From a checkpoint of a small transformer trained on Wikipedia.
Training: a variant of Adam for these matrices, 315M tokens, 4809 steps.
Each number is 500 + 40 x the weight over its row's rms, rounded and kept within 0 to 999. Layers, rows and columns count from 0. Numbers have three digits each. The size before them is the row's rms in percent of the matrix's.

# up: layer 6 MLP up, 768x192, rms 0.0792, rows 552-611, columns 48-95
# down: layer 6 MLP down (transposed), 768x192, rms 0.059, rows 552-611, columns 48-95
up552 110:570501525441530467466477591453540432507495460539518393547486487506580529470494498469468452425464531472472502494470462437506473562511525491472518
down552 109:493556472554553498527428481446492457491504486535490532512462479544531497467498535477543575547461521513434541419506514555455548484490480482458478
up553 112:515515623496523494484507555462443546542445464425496475523415528547554483506466514584419501469562539474527471454507517496507490496445567508522512
down553 100:561441478508474493491453503518502501457417532524556512461484536448517453467540428459505471513447480430477540511539537491536461487510488481513524
up554 111:547425533399495513517520549451525482510485430483547477479495495583509510511445509528508433368504514443512476562453485523469497436500486480548451
down554 125:502499421528519436472470428525474474508485515464418548517466534491507518510534504462499547553484481515504507430577470575445494577585470538467523
up555 092:507472531497491470517524520514588500533505534533508516482522473476451479463524504558474416472486543492507512494542493537470504483505474527474498
down555 094:472451496531490524501481478495454459470461484489512542523471543498555531548513533458509547533562475499494464472524498496545473529556516520568518
up556 102:491486517527450488543501434485501495501463516417451491544480523456523525496580506497503517512452491444514497605567500490472489506487448463487532
down556 105:504484475488472527453518557514517534565570440505564486428475496536475490516438518512485440504532499479494462416525495496531514521541489526506495
up557 087:526426516479501502472504517536555501511454493504468438549499502489572553465441476518500481527486482523509464519465502546405492487540511529478514
down557 094:491532455544526510498448519462451520475549544455559567508504512470431447536508502491517520460490506457504568496547500502562516532510528478508491
up558 089:491576516536508439473469481560441470569527444545450509469538412465543480423541483494519576495479508518438521531486477526415507477510547554559503
down558 084:553407506479524551500540520480546527455442523467531467523426600559413527564500492486515487491529527436542468425528508468567481513441488512451508
up559 085:518499483469495568495529536514576467480469506497408491487489445479504486435500514491459465540524485520482475512474528525484526481549564489523569
down559 096:474512553494545441465485485539479552514548483516555551483453508490556478547482486483487498441501500480547493501506494469480462477449478544486447
up560 098:567521469455510490436460458501473480569553471534423449390491501509501436482515421558497474501552535447553467493448512445465400498480470507473534
down560 100:442496494485493534568537493526546481466426508476594477512550515483527527576542550479496574545514463476458520473556469503458549496541520513515430
up561 110:505444490476527447571526516475471447577423458505490475531511493496447462461543487579547542500444478518520546490561476518525521549465492601465540
down561 108:562583500499484537515456482500535496423542482504503505494390495531505535545474504458479488462467576484496562564517496502495473514562542439537519
up562 110:565506496540563444451406517472494448558532564459513502498476552481497481577494542525525450488417510511499463445528469498514476555475520530469473
down562 099:516504485563468481432588521510574525480499434555469504524551474533474472489526456471470534518582497484543485560518537504439499483562491521501516
up563 092:599475491572512540432468551535441496519443436550482502515463491547447476462543540534508493521577503462579498442519479549488498522489558501488500
down563 103:414517510471482506583556431502547454494484538507546511498465539472528510550465490424506477452452424535462511508538528451542457506479459553527562
up564 091:496507560529522497523505447514544443550496473487465459540473468541457497435483515533505501526410483504479437606528524528464464487489510492516559
down564 093:529483470482515512475513570494453504425503525577545546449460537497588488551479531500478556471609470500538545412508523489489524527558498510505480
up565 112:539486535523475522479467502555514495532453546472585451501480510555451521491532559504465552522506507415501497560462509467506507487564539545516414
down565 104:462512488460544522497544484520549512511495496534451535569547533526477516550492470554459395455527498487463504469504463482479426491450497529533552
up566 126:466534541507510523483465519522492512553475503544512459471498576485544477490460526524540525460481501474475488443485503491433409542489468500406546
down566 129:538469493550525576484506512502443491516543512477512468526511475462432480549505551502603515514480522429483491595532448483484459524429486543469528
up567 113:544499510474454541546396534500561475558498396411496546438444467525416588503518508451470522456463573484511492537487461511490496483476487527480484
down567 109:539482550546575508427536500485426518419510583570551464498443556523478430483517522549558507514529468534505500491497540515472492553526487492451442
up568 096:564435489510508531428448458558470456466451536503528458563582484522486540533548495535531492477504546443497498542541484510549525442504510472462469
down568 095:478532536495535455544526618478474501442505468463495517472480460537498534455484496494385498564445474530495505494496567460464468556491562491496483
up569 120:536437479511498504522488481519534499487461401462500448544473541496503541535512508549494536502463473513519501490504493506507459498466554556485520
down569 133:481455467572489533493475517448513466433504530512543496415496546482491514468521469449460531511461562526536498571503559541512539469492451480429405
up570 093:476514458492463488530559460490520447537487469509479492505467489499470519463532540533473520517497594490509551563532483504477492627510489478526483
down570 089:530502490495568480489474540531458519504452499474471482465511487483492456516478489515532498500506473508558398406487495458501498400503490564459504
up571 102:550538564504538516489482502404491539480475446492628512532502481528443533552447522523439464514478545435515412549542485456511470545487527542457507
down571 104:490497420498473520488495542573490406543510509478408478490474503462511448463498495482538492569554521557550510473494476521451391517539482535495562
up572 119:517434494500496540515541475492557442492459517520494515440454567569503509482516493491503496555457478448475417546511513527459456512545559556496548
down572 112:471528492526490426491525478549497512533479540475498480581530491511479516582508460487450523506445509473488410544461512517517491509483500416442460
up573 109:535475580532490566470546538560504487515455406477511472562401468484436551498502539512511539501494571483521485494515465488501503497485476499469589
down573 116:435433432534492497461527494471519466470556476518519530490540565565569492515523481545510476462524472506523453562557499398583465479525539529531488
up574 088:528469620473525537453545466450502503518564510535488456495452508525500534568498436487505494468488497537523511453536444399520421528480567459513526
down574 083:543549421570571464598488510543508477520448445414500543480472458484537536434521554519470515539478514489439464504491534535447559515469470545486536
up575 108:551477516453429526513491440477539498549492466510475449514512542455518504490559477523504468541517466505538510550580536476514520501466512592441569
down575 099:452486470496559477527480539484475517459455504497525478521514443528598470509481540480494539489521485531497502503492460517522531500484526465529415
up576 088:532463496443426490414497480543424534549446468536554521511508526460477547551477480463492592489488503463442477486606465469535553505465493469535498
down576 091:486577543481574525554513507510595442398599520442464473526461498535485500434473517542515434484478498498520495554394455541485461468509538545475453
up577 107:487458509510523487412483507390456486504544520543546455517442535528519511568489547544475572465594534502515447489458529552423481460605496493439490
down577 095:594551490551455524518455514516467465465478511466491498522546464498525516450548465545529468505436527535504501519481585453442586480470454556492540
up578 112:503529637462522521462511508499474475541486448487528598509445523591464488534515476479504507504468447384496492541554488496505522520554497490492492
down578 105:424498508462502552465533488552515500519518503496496519567494528521493520561470459451470476558524440491578431561570508473473475524467440522525508
up579 100:507426549450504508537506544497534524564479423504500522450497548582501477558528570536595492509498473465511385498460504426399525500514505472490477
down579 106:488430492481446509544538438531541454549523529565477493466510534475550527501547509518465532472485481491511468529487531385525485512429519496487543
up580 084:515471524427464536521456499564465407525423528439467512472512514545501596506471525488495583428492496538482547437533578569444470449556542505512410
down580 089:483537487538577474492532440467514569455561466504508496489443497506471463492512484480469438564524513452516460531463411471509496553444449484484557
up581 096:550459452520593551511541597471481515510463515559516483519479438538486533520466445500508514526488535473493495493484505487473532508509492628482517
down581 094:496543559520424468455473467597504458516531514459470496512520579429514472534500558497478469471454457456521472516531525527543499412501503444469512
up582 095:529459457560522600525530522492534460461460484489521429518590469542513515569434466493474457475490494476512420465539537499532511545529469502481536
down582 096:455552512476511441448481532500495533507526538507484550498347540453459471455549535490500533527442494529509516505481452490437489515482522497521507
up583 102:514432531488514551532477477591493474478477526510525508432468436500459523471530531507528558487517533454479485490555486499482495477486528509487549
down583 091:529521542471515489523514507405456533512510539525540459540525465535494524461488456453436434497494490475494557503448498529528578490513461496542485
up584 099:498499462449478551462519528537522507509449427471442502477459472494427446524552509572539435521485521498535445474501555502508552516490518484577459
down584 086:536428516509457509554470469492479472509530569522534466495496494518514482511599544463531571449545435466494559560491439525524441504583514463477459
up585 113:512478507488450521557515520521518453543448440473548450517475459529551546470553549509435500442509568459503492482461476457501464472470581520573575
down585 116:438469514461510483443482526502453490535507518504501579442503445430579524554466426514454451516481477446515458480502456481554437559475483502514472
up586 092:517534471495485452487584540512601521433453501454532539490372491548434475525520581530492503401479489497469504552467556583486508452502484502529486
down586 112:526429509508517537496458489473435470563523470499487463473608501406563582528514445460511476548499519486557518447570391416501488554507516511477500
up587 116:516398536510568485459514510482497435536526538546537493439496556533460487461526544490501515478481477550502482563547530484478496495500495524559534
down587 117:476508514512496498570489537542565535449517507482516453593493455504450450483514494462547574469428435436516419471522506484502499496528495433483496
up588 102:519493466531537497514500533495492494500466488513549405479486517506536527448530567495490510464432500469503517539464520459474486531518479455522536
down588 100:453515508510468501506422506505522507551518484485421545503495547561514515481515435459527480520474537509520465517513494522504468446443510564449482
up589 127:474468543422566451422450465445568530482512528458503515427464550445510494460536516493440479522440547474486485545490507428514419565478495565461511
down589 130:461493493522483462532421394533466539541443579578467499543547509498512475565496496538534549497528502494521494470516542491524575501531487518442529
up590 101:482471520486511425479473518485474540580497517473574487491569527491464550568511524520489487450469520415464402544489451476523447509498559463471474
down590 111:527549538485527539525483534533496494472486428528465469453390431538481497440525504547529398545447527500468631464512523551469550477517490576514500
up591 104:589466506532536563510458529463427479563487446424561501524497498515438420561471538523498531490437489472533529552540517451486454512564571506502513
down591 097:499474497473508449495529480601601485469515490506472503534475485566493501417533446539493447523562440549496427465435531515468477475467470541464570
up592 101:519447590456569483416465569529428494470497528535499488459451536491507543502402514535576428552516462494548519478593523539485456478521481532507453
down592 105:453524529570428493544463431475523461496483433471463532481543473499450460455540497439450571566517520543395487511495485449525548463512543458556535
up593 083:522531489517600497470427439538473514482446432531504395484482503553508471579517447514478489486564494461454491516478494487535428447485465504502525
down593 091:476452523466407480588529552480538519538510533509448573461503497450520501413539546545491539495388517563510483473528517514438547514540516528504452
up594 103:565521520434488453511505534498493424573452466508453527468511476530488490495495535530468466524540505490563521516633468511452470536472508629515509
down594 099:482498545506470570423467489537505456481539527480502463464504520472500531462461523489527495449495481453450456483431495490480508477481470403476510
up595 103:542498472519488425474514552545428545496478428456558546547465537539465436543461515559453493450556542408520482501515474455441481481457568489504483
down595 091:486490516524517564465541482429498494499500486585535414424518454436463584497522541455473483461446492505525486451501468522535447555510477508425503
up596 092:497440553593541500541483466533500459473508439500547429544420524461460523504609525523502542491522534522513466494561520496514501487487514488464545
down596 092:479533466419459463450511524494520543490521513427435533515567500498522471457441479512525465531478478462477568466453464552500498496535468543509490
up597 087:579443495498522456507549530470481430590412469552534442471508547532448529507547505534517508495437561494543434537544546474468465512521516554551543
down597 079:541440505505579474509517544485486438559465430554548498486484509553474554487522496491492497497465558498541440517507517483474489507493522558536555
up598 109:587488549565539444483459601509509487544505443544550446481470494521484566514545608526477432384491591519522449492458498450512492555540546451527503
down598 120:493531492533563446470503511435475441531539523563540498494477485539548534505474490506491466472529567556488488471452493451550512453456464527526519
up599 100:464476536496502586585509441480499515553502475514509533444449517514510566478523536482599470498498540504467440523504488533527479488590479604455516
down599 083:562552531488503596494453562481549453492534475518474464595478533518471439456529557477437521482436510476505567497458501558435561506429549396471500
up600 095:415519519547508500507464472552509516468454472556484514545362526547501503490495556500426507493526496497501501491522564588436481491479522568463512
down600 095:579494465466506518487545551510488502468579526468545491511547504444505483518493506500504502471431500515395511543508443451575469507448508442521545
up601 108:525498565535504522489532445359451510540565468465553433491544511535498495470490536492448556458494500483434453527430556544477535488560572463519475
down601 112:447496438521491515472497511562441439556487458505536541538476487550498497516478467474507487488558493512619495535577507512491388519506475532521441
up602 096:581529536483560545493547530515484512519443520465473511496481572529543504545379565482446497486468468466506505573488488411464509442550549483565495
down602 097:448461449495476483535477448538499447468561478533493513485520444508437512493499501478485483578542505451543523453526503561537483563460484498534491
up603 107:557431446490542421436484497557453452506541558541424485459433570474562474548514484537477559494447488486530516497545505509503473490583483516479479
down603 115:506527561463455497541535533430543480526449476480516453479523490567505599435430499574473439535495499556527491521487490479490465556468480534495529
up604 086:516541533503482542421525584540519495455427512456545472503516426553516515548495542509472499511557450500492488492483457478474517574537466566482500
down604 089:500471487464508478525490433482489534531517535490459501458526571477528459464441465499521455505403476475511504521503577492504494407496534461515488
up605 098:546541530424552421495444530387546510522493454461489479506510569445451520496452492569428488489454530459471449490545467513494531503475476517540484
down605 097:513515510568467507486515484545495459488477507442449510475498425454525417489522484457545498496534499472510546520459525489528522551508504442480484
up606 114:547486487525560482508556495533403506498573525533452530491548522547542454455471508542502520497477484481512502490510607515449459551537551489495491
down606 117:505493515484557456530406536511587454524441485452555501494459448484478584516557522488470495479491524487501499472494456482543533449464471536570531
up607 099:534510538476501490532479451566537444454461473496507489495496488525530480476578593486542492472433464499510488518521530462459566479507578489510522
down607 098:470481496565553457487479593446423538474538535492510504481500517464490514441482457547503528538563534514443520536513501531473509585526469531449493
up608 098:557531483531551534467454522533519448540476457474539486470448487487561542500510496519511473552583529463551424537527456549499431524480476478468457
down608 102:457451480485412474516522488468470608489518494575462486492553511527503449491473495542514501425501527522478562470475550495491524499522548545504581
up609 105:549488520478517504477443433393504486534480453491582488538553488502493545466516520505468460498500539502418462497480500443511449491483522453519575
down609 093:449506417520490520432469513473471502519513487523450502478511596441457497548535509469507482484394517471533495574523466482480592554514447513453536
up610 114:534499512531418515547497541489513462504465426451520428536496389480497537431525563478488484465502568486498454560539456468452503456522489489534561
down610 118:485542527491472458461458519500502521502520572478543567464496574526484424580417488512398570527524462499513535512491464504471536561546526510432448
up611 116:568488501525510490530540536517444474573501514550480473473454532452527501548480538592524490520443533497514489455539467499465466551583462580569469
down611 104:486476503530555471513446512453484492503584522485513531488513468529478515448504492525477531479526527519420522443480464537495481534479469456413489